Weights of a small GPT-style language model, trained from scratch on English Wikipedia: 5 heads of 64, MLP 1280 ReLU.
Each number is 200 + 40 x the weight over its row's rms, rounded and kept within 0 to 999. Layers, rows and columns count from 0. The size before them is the row's rms in percent of the matrix's.

# down: layer 13 MLP down (transposed), 1280x320, rms 0.0314, rows 7-49, columns 240-319
# up: layer 13 MLP up, 1280x320, rms 0.0822, rows 8-49, columns 240-319
down7,112,175,176,218,196,194,233,217,204,208,161,206,253,224,143,148,132,215,246,125,277,221,229,182,182,235,237,202,229,152,154,186,194,217,240,163,239,254,241,235,216,145,169,302,199,178,105,186,129,205,171,243,217,144,229,206,284,282,213,215,213,197,233,246,150,214,177,223,123,196,201,118,120,201,205,177,264,206,176,217,205
up8,109,138,216,218,200,273,221,211,180,213,117,171,228,238,191,199,148,164,214,217,261,191,161,162,200,228,323,257,245,234,199,179,143,204,184,195,197,223,259,198,204,211,169,229,172,187,220,154,195,274,186,188,253,162,202,187,271,202,269,210,186,216,173,184,157,282,154,236,120,201,214,181,179,168,264,229,212,189,205,250,173
down8,120,162,216,161,162,173,138,186,243,179,234,180,215,241,195,233,162,173,160,245,193,153,152,206,208,191,232,187,254,205,251,179,156,254,249,205,197,192,222,163,145,190,216,148,221,200,203,185,184,207,234,205,208,145,179,278,246,184,223,166,200,123,126,169,161,147,163,176,141,217,204,137,198,204,226,216,211,271,179,179,198
up9,106,235,186,203,187,258,182,140,224,211,258,268,129,193,229,186,219,233,204,121,172,176,155,164,215,214,226,187,260,183,221,229,232,121,207,290,198,237,211,208,230,223,260,207,187,198,225,199,186,162,263,185,207,236,193,147,245,253,173,179,222,176,233,255,218,199,166,301,243,204,187,216,154,173,206,235,181,215,265,142,212
down9,114,173,235,227,158,166,220,280,204,119,211,215,136,201,167,173,220,274,204,206,209,81,240,231,207,174,220,173,215,249,220,181,169,205,199,232,258,164,158,189,183,209,211,151,134,187,240,176,223,160,182,219,195,175,226,180,217,143,265,130,248,237,319,274,205,184,289,237,184,127,197,155,160,116,171,189,251,265,201,193,182
up10,103,199,175,146,148,201,223,170,146,226,191,159,249,221,185,225,200,216,155,155,174,217,193,223,188,205,283,236,219,156,272,187,161,209,151,182,150,223,173,233,238,202,223,169,197,194,191,237,232,137,279,199,198,202,245,246,179,157,203,160,209,169,206,152,280,237,231,168,212,185,161,203,99,152,240,254,205,235,220,189,234
down10,114,191,227,205,219,216,173,257,181,260,181,199,227,257,156,214,222,215,136,169,204,216,195,190,216,183,220,178,213,183,224,221,217,200,155,222,72,260,169,203,150,133,225,225,269,164,160,196,201,227,202,234,239,205,222,271,187,216,228,181,241,171,162,134,238,213,253,229,260,180,147,169,197,176,182,318,176,207,211,182,163
up11,091,189,260,259,164,146,216,245,186,179,206,209,173,254,114,202,208,250,247,159,181,293,272,142,218,167,176,204,223,195,155,199,134,136,224,194,164,154,172,178,127,234,160,202,203,172,201,117,188,249,244,187,168,206,183,151,145,207,101,203,190,240,263,184,157,252,163,117,164,191,196,207,253,157,190,223,243,183,180,146,195
down11,086,210,187,134,213,176,80,181,185,234,225,198,269,199,170,215,136,162,153,208,192,166,89,226,249,208,243,181,270,215,185,215,245,225,170,233,232,143,206,268,168,217,268,172,246,215,193,207,139,191,273,188,209,217,189,214,218,208,278,178,235,166,107,241,190,181,128,199,198,178,212,136,208,218,172,112,240,167,253,193,211
up12,108,216,183,167,243,172,267,243,139,224,233,298,162,156,250,277,221,238,250,209,196,170,227,181,256,220,227,147,217,179,130,164,223,138,162,165,152,234,239,203,201,159,225,231,218,298,221,185,177,236,208,197,170,258,186,187,126,242,160,171,216,320,183,253,132,246,146,174,147,175,171,93,219,164,204,188,217,208,265,114,232
down12,110,265,181,98,223,244,241,234,181,131,132,263,240,162,259,205,192,197,230,196,186,188,183,236,134,214,218,202,161,163,192,257,152,166,198,156,249,183,215,182,244,186,236,161,165,174,244,214,179,222,177,209,226,149,187,190,272,186,167,197,133,256,178,194,176,223,202,229,168,230,213,252,174,147,275,154,174,142,163,216,241
up13,110,222,225,225,211,286,138,115,195,197,255,254,263,213,149,141,130,208,205,227,181,279,139,252,181,274,212,214,215,212,222,253,250,176,230,136,184,177,212,149,118,252,215,234,215,215,133,223,180,216,206,145,195,250,257,116,259,204,210,197,209,163,208,177,175,245,223,188,196,194,236,179,259,169,157,254,212,173,149,143,215
down13,118,164,190,221,150,189,154,244,207,210,162,283,181,257,244,183,183,177,196,195,169,241,267,151,215,223,180,154,240,124,170,277,169,299,190,272,214,259,181,158,273,248,175,211,287,139,222,171,174,219,271,187,126,216,213,127,184,194,200,231,251,200,276,239,194,90,230,218,198,102,234,123,256,235,237,222,219,139,237,259,144
up14,109,194,215,259,242,230,233,153,217,157,179,299,175,205,126,270,180,177,206,164,168,220,193,224,202,234,177,125,223,191,167,183,151,194,240,275,186,193,256,179,178,248,207,198,176,133,194,212,223,335,170,255,295,161,181,167,207,149,220,233,253,191,184,233,181,276,251,208,165,30,166,163,180,195,154,208,223,226,211,190,194
down14,108,173,185,235,293,207,228,163,174,161,261,229,159,266,260,181,209,244,176,162,197,162,91,255,194,135,155,229,269,188,183,241,213,236,252,143,189,187,150,175,257,160,212,201,255,215,252,213,233,168,178,195,220,248,187,179,279,228,158,191,205,157,227,229,243,217,296,198,216,219,232,204,126,198,182,158,169,235,180,224,176
up15,102,233,237,149,175,180,179,108,218,236,279,241,161,189,164,201,209,216,176,232,122,147,219,234,195,237,196,176,180,252,223,235,262,193,198,164,123,194,229,211,190,234,217,181,222,293,141,253,157,216,284,219,254,214,259,229,118,227,264,221,191,144,204,156,222,153,190,253,227,178,239,216,247,252,242,216,187,236,182,123,211
down15,102,166,193,181,164,182,210,244,274,138,251,119,143,227,224,203,256,194,244,197,175,154,204,221,229,174,263,212,186,253,198,147,258,170,235,218,326,236,181,199,162,179,129,218,151,205,174,198,208,198,168,206,212,160,213,133,144,199,140,258,148,272,232,159,223,188,156,180,250,190,214,176,179,103,244,200,226,256,173,201,174
up16,105,263,208,193,223,228,138,198,194,340,215,196,190,191,186,141,214,117,233,171,173,217,164,198,210,165,187,267,211,243,169,109,189,214,216,189,219,113,197,166,198,207,252,134,309,245,180,193,243,203,191,202,212,289,233,130,222,233,163,157,199,152,207,174,262,201,183,242,232,235,150,202,190,172,212,167,198,143,177,186,174
down16,094,188,99,207,233,244,179,131,188,71,182,209,238,237,154,228,200,176,230,285,268,162,222,215,167,233,159,144,255,160,150,213,229,183,213,194,274,142,207,253,212,228,225,202,181,235,212,239,198,163,202,173,211,216,181,203,194,214,236,168,243,199,175,214,153,185,254,223,173,226,276,238,310,145,226,138,265,285,200,241,178
up17,106,158,120,226,158,180,130,230,135,166,246,212,251,203,125,182,194,233,148,245,231,182,178,226,177,180,168,163,209,144,292,212,171,193,269,206,196,218,161,230,154,250,205,261,201,202,207,190,194,183,194,155,225,191,250,199,261,331,204,224,195,198,184,288,114,203,190,239,234,187,192,176,203,153,232,159,164,191,184,225,213
down17,107,167,178,194,160,210,231,291,175,202,153,218,234,176,182,196,241,245,187,216,188,180,202,252,185,149,162,208,200,189,160,183,228,181,119,198,203,177,167,257,202,253,246,262,162,200,189,180,230,148,260,184,213,206,204,177,253,122,180,95,186,208,184,190,161,158,247,259,232,218,235,264,259,243,182,164,239,226,192,202,157
up18,092,188,247,145,214,242,172,174,168,200,165,156,271,186,181,229,212,173,292,245,191,157,172,215,189,229,138,238,215,140,198,186,158,172,183,122,198,213,205,204,290,190,193,184,122,192,187,137,214,192,221,178,193,278,235,133,272,199,169,160,168,175,142,245,237,167,175,158,193,197,152,211,208,214,190,145,216,131,181,254,217
down18,090,208,187,224,180,88,254,283,166,211,194,148,164,163,174,92,254,216,207,181,189,201,304,146,195,161,157,160,167,252,263,155,163,192,209,227,246,237,132,170,153,184,281,208,255,206,189,229,219,252,200,217,213,155,169,212,191,250,185,225,188,259,275,208,160,250,169,216,218,218,134,213,265,215,258,286,243,167,152,188,222
up19,100,145,223,213,209,273,192,260,239,179,214,189,261,266,181,101,205,215,236,213,174,190,220,83,191,179,192,182,174,230,188,219,212,160,188,180,175,171,226,131,253,170,206,270,185,286,172,227,204,197,241,174,248,240,176,194,175,183,231,200,171,209,234,167,182,271,221,198,135,269,134,252,200,274,162,206,159,161,259,251,215
down19,103,171,247,223,235,241,148,149,166,235,154,180,199,251,121,224,204,156,252,155,202,198,158,223,244,221,127,150,194,256,177,288,150,144,125,189,216,159,163,156,184,146,225,199,253,100,290,125,140,120,208,158,146,182,186,152,168,193,163,186,158,171,170,248,236,198,235,184,225,169,173,143,250,170,267,200,187,189,246,182,225
up20,102,153,229,182,217,227,197,173,166,277,189,201,238,205,153,267,188,181,178,188,189,190,236,111,278,246,212,229,189,226,145,243,162,238,155,191,246,178,285,246,187,164,260,190,192,199,230,213,225,152,188,217,221,211,203,302,163,240,212,202,193,210,141,166,285,229,188,104,188,203,249,194,202,228,152,220,178,241,246,207,227
down20,101,163,228,156,235,162,134,239,199,189,177,201,179,214,198,290,243,244,107,263,215,180,143,213,238,174,196,167,193,159,233,158,182,178,200,236,213,156,198,235,204,226,183,299,143,130,230,180,211,204,212,173,166,184,246,175,243,238,175,241,197,185,175,246,196,220,226,300,184,171,183,239,156,114,228,203,204,181,263,195,185
up21,095,267,187,263,233,184,193,240,244,209,245,154,226,239,244,125,242,158,217,219,187,181,239,35,207,129,173,210,199,239,186,249,241,198,207,193,174,195,166,230,210,132,198,122,184,258,158,216,289,187,161,202,211,279,220,212,216,185,148,234,135,219,188,251,195,207,247,149,210,101,211,141,206,194,97,185,184,259,193,182,179
down21,084,202,226,138,156,205,189,112,112,200,127,200,244,238,249,236,159,257,162,159,158,100,186,179,201,208,233,208,213,171,161,230,149,176,225,276,161,194,222,106,215,220,198,210,192,211,210,219,166,219,174,186,278,282,170,167,244,212,170,193,218,188,201,262,223,196,203,174,163,219,194,240,194,211,263,238,289,202,225,272,146
up22,097,174,180,203,247,234,222,237,218,116,172,185,257,233,189,264,173,261,281,194,243,183,196,203,146,163,216,214,221,199,178,123,225,279,177,200,209,208,215,216,214,142,180,154,248,239,235,158,123,238,197,154,148,184,132,225,206,268,212,125,197,157,262,182,170,243,242,246,177,67,195,232,196,158,177,242,205,179,248,222,222
down22,078,218,150,226,158,215,197,206,140,261,207,139,180,230,230,187,235,206,148,201,203,211,175,176,250,216,220,162,151,182,206,212,169,153,267,189,238,223,231,232,204,228,216,171,198,190,210,205,280,210,206,226,212,143,218,144,248,204,147,233,234,113,199,216,180,229,133,140,122,198,247,125,210,165,166,211,166,188,160,175,184
up23,087,262,177,223,231,278,201,173,176,192,218,191,172,183,212,176,221,169,203,209,194,244,216,266,242,231,261,197,202,238,376,154,165,157,197,183,175,189,170,173,226,187,187,181,217,208,269,181,139,232,217,229,199,198,273,253,198,279,189,203,266,214,297,161,155,190,248,210,214,219,187,133,210,141,198,211,180,238,186,249,240
down23,090,189,182,187,176,148,226,170,208,222,214,221,176,145,185,156,243,215,244,308,208,241,190,33,146,194,164,147,211,252,97,213,266,166,168,263,184,231,161,184,306,214,182,209,275,237,199,163,180,174,193,190,198,125,190,123,250,178,129,204,163,173,230,208,251,175,207,288,195,290,222,235,216,235,120,141,210,139,258,188,190
up24,096,243,211,193,198,209,222,282,251,229,229,134,112,251,175,198,261,203,222,146,244,202,196,162,216,161,206,184,223,122,187,167,274,257,218,249,185,219,203,222,162,186,208,175,209,213,181,203,213,281,149,225,177,181,219,152,186,144,194,239,129,209,159,219,256,244,191,196,174,200,175,213,174,143,190,139,117,192,221,212,206
down24,086,168,164,193,200,228,114,196,157,207,219,238,252,156,177,231,57,211,204,178,206,136,194,148,205,180,196,181,206,167,171,173,180,191,136,147,205,180,167,216,157,177,272,209,144,203,161,199,198,228,268,202,214,201,177,225,175,230,134,139,182,222,226,160,215,201,232,206,236,209,236,248,277,167,221,214,229,273,172,166,175
up25,104,242,215,236,179,187,207,187,203,163,244,179,204,205,232,196,230,221,206,178,158,211,223,196,183,162,252,233,163,163,225,267,187,213,241,157,155,199,155,165,237,148,173,150,174,222,219,251,195,239,266,152,117,223,157,169,251,172,183,170,236,258,156,229,169,154,208,188,173,274,144,206,308,249,178,260,155,250,163,128,203
down25,112,187,203,217,191,151,173,162,269,125,202,200,190,177,152,138,179,234,201,132,191,230,137,153,143,215,174,234,292,183,298,157,201,177,238,179,163,96,251,151,219,185,254,221,225,181,237,185,209,171,185,126,140,166,181,252,176,248,232,156,219,213,227,219,190,130,255,279,172,193,206,163,209,229,239,198,157,218,191,223,165
up26,099,156,212,234,254,182,178,240,203,192,189,220,197,185,180,205,189,184,208,228,147,243,142,226,236,204,136,203,185,184,174,197,194,171,193,270,186,196,166,190,155,189,221,172,263,203,211,220,189,133,186,106,144,191,237,135,233,221,180,165,164,166,244,201,225,197,95,157,194,204,173,193,191,219,171,155,152,152,298,152,217
down26,101,133,207,199,223,234,298,219,258,145,190,205,193,179,177,206,170,129,170,231,148,271,173,157,109,166,252,249,156,147,162,209,244,261,170,239,223,163,224,207,158,217,169,105,248,166,244,188,239,240,124,261,134,262,174,141,232,214,214,172,180,139,239,199,188,204,226,238,205,282,238,197,183,248,181,274,180,192,211,188,197
up27,099,156,146,200,272,201,185,252,202,192,208,198,266,209,187,156,216,188,158,234,194,215,165,198,196,226,180,159,204,201,223,186,275,189,244,197,200,243,236,243,163,210,231,215,194,232,229,265,186,224,212,270,202,259,210,232,206,210,245,216,207,202,231,177,155,205,175,197,246,143,183,169,235,190,186,127,210,171,128,254,193
down27,104,250,194,191,193,147,233,164,142,246,215,199,205,165,209,172,193,268,184,210,253,181,120,246,201,189,222,222,170,167,195,268,149,189,179,246,207,221,224,210,216,154,212,143,170,213,198,283,222,241,92,164,320,242,157,174,197,241,100,193,189,222,224,210,303,243,145,195,243,221,240,202,178,242,197,214,199,304,295,236,158
up28,099,230,192,172,223,152,211,213,247,167,221,225,263,139,274,154,193,182,194,227,257,240,274,123,162,221,187,183,189,267,175,160,210,196,112,125,228,176,228,247,190,241,184,190,170,179,157,257,169,327,143,226,166,154,234,206,197,195,204,169,173,161,179,182,161,193,232,181,138,305,304,151,191,195,201,202,200,205,227,183,235
down28,091,294,199,276,193,195,201,209,211,142,250,175,224,261,224,209,250,178,193,220,226,198,177,214,188,158,130,214,174,159,167,269,189,143,266,257,257,166,171,238,153,187,254,116,191,233,193,200,194,173,241,218,273,254,176,126,186,191,212,228,201,290,191,235,103,208,291,133,201,210,120,230,192,200,140,237,255,222,178,243,170
up29,111,176,172,207,171,182,200,132,176,212,208,197,155,219,162,238,216,216,177,223,224,264,229,148,184,231,193,228,208,217,217,152,168,144,248,149,279,190,211,300,266,259,215,209,158,171,178,195,135,188,254,248,228,242,159,185,190,222,212,188,234,150,210,187,213,215,220,199,224,221,122,193,211,160,179,182,185,134,180,179,183
down29,112,187,233,203,174,154,269,200,213,267,277,212,258,147,239,195,174,194,204,183,141,214,281,277,124,250,265,198,181,225,159,237,175,275,270,102,201,274,237,173,216,233,177,198,174,215,175,191,203,236,223,213,145,181,202,208,265,179,214,207,142,151,196,165,220,250,189,168,208,179,198,138,157,178,101,258,184,182,140,282,218
up30,101,111,179,158,155,213,152,219,218,263,194,153,169,280,137,228,215,177,196,222,213,187,185,233,263,204,195,200,220,171,217,215,162,230,166,190,216,170,202,202,138,282,208,124,176,194,63,217,235,220,200,240,183,286,148,174,187,169,236,119,334,212,196,145,241,201,163,188,183,264,196,182,239,153,191,184,260,214,254,250,209
down30,106,207,200,256,232,148,177,151,135,77,118,284,216,146,210,202,155,187,165,178,187,159,241,220,69,114,135,76,211,242,97,197,250,221,214,164,217,183,216,212,176,218,152,240,195,162,259,193,174,145,164,174,223,173,184,205,139,155,141,183,192,197,141,215,151,196,153,207,122,174,153,209,204,202,220,208,190,212,210,118,211
up31,105,174,232,194,178,181,168,177,222,134,232,291,218,187,205,180,231,237,186,233,216,200,215,155,167,170,145,232,245,200,197,170,198,199,236,186,208,235,200,249,265,164,176,225,169,254,203,204,215,246,185,151,246,131,165,193,238,138,211,209,190,217,204,167,243,185,144,228,196,138,158,223,168,232,207,231,224,255,205,234,217
down31,094,132,188,201,216,204,210,148,162,207,171,255,185,226,210,165,239,221,227,186,152,287,193,188,263,192,222,139,268,242,160,190,172,244,200,223,214,212,159,223,207,168,218,92,143,246,178,142,154,218,217,185,146,170,193,271,215,248,219,175,181,124,208,248,168,168,168,97,236,240,244,219,197,166,144,228,244,230,272,198,230
up32,100,170,221,234,144,234,233,170,151,159,251,206,224,193,239,232,208,239,249,216,209,201,202,190,104,182,225,202,160,205,212,185,110,162,225,216,174,223,176,165,144,234,201,179,140,83,149,222,155,190,141,158,186,216,102,272,190,209,222,141,233,172,208,181,195,138,217,198,142,147,218,182,214,187,203,56,237,164,197,230,184
down32,085,146,233,172,226,193,231,182,284,199,266,213,213,193,91,213,126,179,203,162,233,179,198,211,240,168,214,177,218,149,252,203,198,150,160,155,219,130,211,196,239,161,222,105,271,217,217,178,230,211,209,233,240,204,273,207,227,163,195,179,260,222,186,209,198,197,146,209,149,245,208,190,136,145,200,172,162,213,167,191,248
up33,106,136,229,207,186,159,153,261,197,253,176,233,164,229,169,192,172,256,266,118,120,196,253,236,174,261,151,218,204,151,219,214,148,154,206,118,199,135,175,277,208,162,195,224,239,216,237,117,173,187,212,194,165,162,212,155,173,142,179,228,283,177,230,171,150,225,155,216,161,184,163,179,276,186,183,155,184,174,195,223,130
down33,110,194,230,118,196,162,202,251,235,223,163,211,258,128,191,162,142,216,148,199,174,199,225,166,257,149,192,191,197,225,194,245,168,142,205,180,242,161,248,162,187,210,189,230,182,251,206,201,139,185,146,178,190,69,208,164,183,193,233,194,159,165,195,217,164,106,251,248,215,166,175,181,207,180,183,206,228,184,237,208,204
up34,100,185,258,194,196,229,177,204,126,197,226,228,221,266,201,258,210,166,174,216,152,191,197,170,183,322,257,205,195,223,230,190,154,144,258,117,120,197,190,164,214,242,184,208,214,215,210,247,114,146,175,142,220,143,192,129,192,212,283,203,169,128,156,205,198,210,196,260,214,177,193,263,210,167,102,171,139,182,239,186,232
down34,101,305,184,199,222,147,202,188,215,196,225,181,197,250,221,220,193,174,178,168,192,170,209,249,188,112,194,218,252,161,133,195,182,170,226,259,159,216,209,190,299,246,227,212,239,189,157,138,135,216,132,186,155,234,183,180,162,173,175,157,204,221,242,211,239,210,173,158,217,173,204,193,178,169,256,189,158,231,152,210,227
up35,101,200,277,154,222,191,234,231,232,178,210,159,226,273,149,220,205,214,205,201,169,129,212,256,185,230,220,283,233,247,271,259,202,278,193,234,108,155,216,223,209,169,230,205,186,208,220,138,208,261,222,181,171,198,134,181,192,159,203,143,294,186,176,158,203,266,187,258,194,234,180,226,205,144,158,256,158,134,206,197,272
down35,107,235,210,213,177,184,209,225,179,195,247,209,202,264,176,243,213,206,169,166,188,188,159,181,159,192,175,244,225,233,243,160,206,165,190,193,215,129,237,151,212,195,233,195,203,194,247,223,209,153,235,258,225,170,242,198,174,119,226,204,265,199,230,267,148,242,146,197,218,185,204,224,194,153,149,262,198,250,150,183,199
up36,094,229,176,266,243,265,251,194,186,173,232,202,196,151,200,274,209,214,188,164,229,164,271,255,290,160,194,179,191,238,159,255,246,227,234,186,274,204,189,219,198,226,210,208,169,224,199,219,223,222,172,274,187,283,269,164,188,182,173,202,130,171,252,183,225,167,187,178,157,141,207,197,142,210,107,153,291,244,186,193,263
down36,087,178,122,184,196,153,222,137,188,127,155,228,212,195,215,181,182,160,190,200,127,117,184,287,238,196,175,215,231,225,245,150,176,203,220,153,176,284,224,235,196,113,160,218,186,203,213,303,180,226,209,206,234,219,168,238,294,183,220,232,227,228,183,222,231,213,191,276,221,194,128,191,202,217,250,189,136,259,200,142,191
up37,089,202,266,185,179,161,181,174,139,306,229,197,202,225,212,219,190,196,186,129,223,246,190,214,189,212,138,157,173,193,202,166,137,207,200,226,220,199,185,192,174,219,140,162,144,78,163,160,219,180,268,180,182,216,237,226,243,254,201,255,174,200,195,250,105,198,196,259,246,164,183,167,161,230,165,240,218,223,223,196,220
down37,089,242,271,112,175,159,169,315,206,216,164,281,168,183,171,242,162,152,166,162,304,222,155,194,171,151,228,145,257,162,260,218,296,168,218,223,166,206,251,215,230,150,199,206,200,182,183,142,170,228,147,218,204,181,270,190,224,161,237,231,171,169,190,196,251,176,296,157,131,175,182,204,213,180,166,198,284,191,183,235,262
up38,112,232,148,275,262,117,203,171,185,231,257,228,168,163,96,199,184,236,152,198,219,296,223,159,119,202,157,167,220,212,179,197,240,183,154,215,220,242,228,209,201,182,177,190,231,164,160,163,198,194,253,212,267,210,222,246,173,161,247,210,229,212,265,190,184,266,148,198,183,184,222,225,230,256,166,147,159,220,257,176,98
down38,122,240,190,177,223,151,217,154,194,273,196,212,181,261,172,236,214,201,193,176,183,206,149,214,118,204,262,238,203,219,165,231,172,209,142,247,213,149,211,167,179,232,194,202,171,166,210,188,255,161,257,139,295,210,216,218,170,157,227,273,155,207,206,143,184,200,178,221,120,216,220,199,161,279,236,193,168,238,157,226,168
up39,107,189,209,202,304,165,124,141,189,208,296,230,210,211,162,203,222,230,178,155,176,207,251,166,275,233,229,238,248,142,267,194,208,156,199,134,211,263,207,225,191,137,143,210,251,268,179,220,184,247,179,262,217,177,228,174,216,298,230,201,146,220,177,168,175,176,199,208,197,157,176,225,231,201,161,171,258,199,196,132,247
down39,114,247,203,208,206,230,193,151,168,206,123,210,212,121,256,282,243,209,221,181,210,205,137,218,217,209,195,93,197,212,240,212,226,247,197,189,172,107,193,150,180,265,133,193,215,184,117,273,205,233,150,128,179,214,214,197,251,160,241,211,125,244,226,268,246,176,139,241,214,210,214,157,221,222,146,181,172,161,93,197,146
up40,111,221,246,192,141,189,199,248,206,238,210,225,210,148,197,220,213,121,206,214,238,185,315,157,158,220,272,144,197,228,150,162,153,161,175,221,209,210,160,191,181,259,104,166,117,175,211,146,173,201,220,206,251,259,261,207,224,145,255,224,249,196,175,214,206,246,159,186,235,206,146,178,224,142,221,193,236,145,170,271,107
down40,118,209,171,293,202,279,198,226,151,226,126,148,189,221,211,221,170,139,269,242,206,198,276,147,208,174,183,106,162,194,133,170,234,263,218,195,184,255,222,232,186,203,207,185,179,204,180,180,146,198,223,160,194,178,207,173,268,198,257,229,251,260,299,138,173,164,225,197,129,249,141,283,195,164,245,310,238,148,245,172,220
up41,099,226,231,246,271,180,163,175,245,197,176,261,208,192,219,114,209,306,131,169,213,165,272,244,271,172,227,159,304,258,190,243,198,204,144,173,167,229,136,213,219,178,173,229,225,202,142,147,235,190,137,205,244,269,114,204,215,197,295,165,190,217,154,196,157,208,285,204,195,216,128,153,176,163,168,236,231,188,161,277,166
down41,097,211,172,197,218,229,176,132,238,231,172,218,220,157,130,205,206,216,204,201,223,231,157,174,201,163,192,177,193,182,191,145,172,182,198,207,178,270,217,239,140,188,180,175,237,208,218,128,263,265,239,242,199,190,267,166,197,275,218,145,184,207,155,251,165,223,166,209,116,267,273,183,199,211,199,181,170,189,134,202,192
up42,103,103,261,151,253,216,218,207,153,242,214,218,157,206,193,231,209,210,194,228,149,218,203,246,175,213,240,276,322,258,150,228,195,210,226,138,197,170,236,217,228,212,240,211,172,145,153,241,181,207,216,147,160,116,181,178,197,233,192,199,127,195,265,215,209,262,141,218,196,169,184,165,156,178,111,210,177,207,228,200,198
down42,105,237,172,155,179,254,170,125,199,205,194,146,229,196,196,235,164,187,176,181,188,248,161,84,277,221,234,265,213,173,193,221,122,315,263,186,272,231,208,128,203,252,221,214,242,207,147,257,222,221,220,184,258,144,203,163,205,251,198,226,215,203,222,151,178,175,218,216,260,171,151,174,138,281,260,235,243,170,193,181,208
up43,109,130,281,212,299,181,247,166,157,259,154,217,222,235,252,212,88,202,209,179,298,224,245,198,216,225,199,104,220,135,159,147,216,146,201,196,230,217,150,175,164,198,240,225,231,218,186,173,189,205,178,176,197,161,197,200,217,205,239,213,131,174,246,199,196,214,184,189,212,234,133,179,198,226,140,138,223,184,195,174,149
down43,110,210,255,198,159,242,232,228,217,217,113,199,217,157,196,282,170,171,204,168,196,190,152,191,246,229,182,177,216,160,185,231,234,209,147,192,234,222,275,169,111,183,272,232,194,201,256,276,165,202,117,161,195,238,188,256,197,171,179,168,119,128,236,217,214,160,224,215,181,161,144,209,264,179,216,277,217,211,132,172,187
up44,102,211,128,256,188,157,142,202,156,169,205,262,214,213,205,216,216,259,177,186,232,190,198,222,190,136,176,183,220,134,237,274,203,256,221,228,152,230,192,201,160,198,199,222,188,235,201,188,236,200,179,191,155,277,214,200,162,262,194,145,217,166,204,189,200,256,166,197,142,165,190,220,200,187,232,201,178,228,192,127,197
down44,104,257,250,166,142,190,172,185,235,222,233,195,216,217,174,196,217,233,192,222,181,135,216,164,210,241,130,150,155,235,110,222,213,234,242,123,119,291,119,196,222,245,209,171,273,177,179,198,173,142,108,239,152,202,257,247,179,183,165,197,172,219,157,243,199,195,203,255,138,204,151,243,207,130,128,152,222,175,266,256,215
up45,095,224,233,143,243,223,256,147,143,220,179,234,180,140,127,247,80,145,204,203,222,184,214,141,134,254,203,113,227,268,207,193,198,216,223,138,225,113,174,202,195,243,232,202,227,269,167,242,215,227,200,177,224,165,182,199,135,166,191,81,176,235,210,257,214,129,236,193,239,168,235,195,161,182,169,192,160,195,277,212,191
down45,097,210,137,135,197,241,213,241,229,194,249,192,220,213,230,190,189,172,209,211,211,220,254,222,180,175,223,222,163,191,220,231,167,208,188,150,144,160,214,215,137,217,221,243,217,214,157,275,146,233,236,195,249,217,207,176,157,232,201,237,245,142,219,192,186,217,156,194,211,224,196,172,237,299,174,262,254,207,225,171,131
up46,101,206,217,208,201,255,230,210,185,202,257,279,182,252,213,206,211,162,221,200,244,256,219,159,168,137,180,231,195,227,187,127,133,217,137,226,223,211,166,245,183,127,186,147,230,139,268,166,205,175,142,233,178,229,141,145,198,226,225,245,191,195,203,271,183,170,259,167,90,171,169,161,177,219,199,226,208,173,234,172,217
down46,101,196,227,187,187,200,168,208,241,229,336,127,193,260,222,220,153,146,221,182,265,214,154,233,225,244,230,184,134,190,143,166,233,183,148,137,259,176,201,208,114,212,266,260,263,207,255,154,217,104,135,191,197,165,165,186,186,247,222,188,186,190,218,251,248,227,214,167,184,180,134,216,202,192,242,254,148,188,217,153,183
up47,093,272,216,168,247,262,178,259,226,169,151,253,164,204,141,158,226,125,222,211,239,204,200,282,179,210,186,169,225,202,208,266,231,196,223,207,206,203,197,209,201,189,277,207,182,243,224,185,214,210,296,227,223,196,220,231,249,188,185,195,91,222,275,210,205,253,191,165,131,169,214,188,174,204,235,129,229,289,253,163,265
down47,096,234,204,179,221,185,157,169,166,215,279,213,204,185,125,249,204,211,136,306,260,220,193,186,218,203,130,167,211,233,181,184,221,171,144,240,228,236,111,244,190,155,173,139,217,198,215,130,244,255,222,280,189,205,253,184,147,146,247,156,226,151,262,212,228,213,160,209,179,209,223,233,171,212,177,192,180,215,256,198,202
up48,083,229,232,173,214,229,201,173,150,200,204,224,178,157,250,188,199,151,150,213,195,216,276,184,245,233,203,207,100,179,163,203,148,245,216,197,215,137,141,242,235,177,181,218,161,195,215,200,220,169,253,205,251,253,269,220,223,302,275,207,201,186,265,247,228,194,187,177,220,226,199,288,124,133,157,180,200,185,174,223,278
down48,079,277,115,251,154,167,238,163,222,150,155,264,173,190,191,201,234,126,240,260,284,229,229,259,179,250,178,227,201,158,104,184,180,219,186,184,224,157,187,164,191,236,124,243,139,202,218,147,129,181,186,255,246,169,194,158,192,235,188,164,173,203,211,207,197,267,196,172,164,102,186,221,218,247,243,222,164,152,67,220,167
up49,097,293,161,168,205,183,150,249,211,211,167,227,195,221,162,238,161,238,153,195,218,232,267,196,172,150,144,198,183,207,156,244,269,217,196,136,194,199,188,229,154,212,178,211,234,144,188,220,243,199,200,170,202,244,173,225,140,156,184,184,190,191,208,238,237,220,149,224,112,195,219,288,198,192,216,122,227,180,197,214,229
down49,089,210,179,178,221,191,226,221,207,198,205,176,193,205,246,227,171,207,205,234,198,266,191,203,212,230,222,202,191,275,196,207,198,186,152,200,190,204,176,141,141,208,176,224,219,259,212,114,265,238,166,198,165,190,198,211,191,193,191,219,143,217,180,119,99,251,193,212,163,202,155,166,211,187,276,181,136,190,235,251,213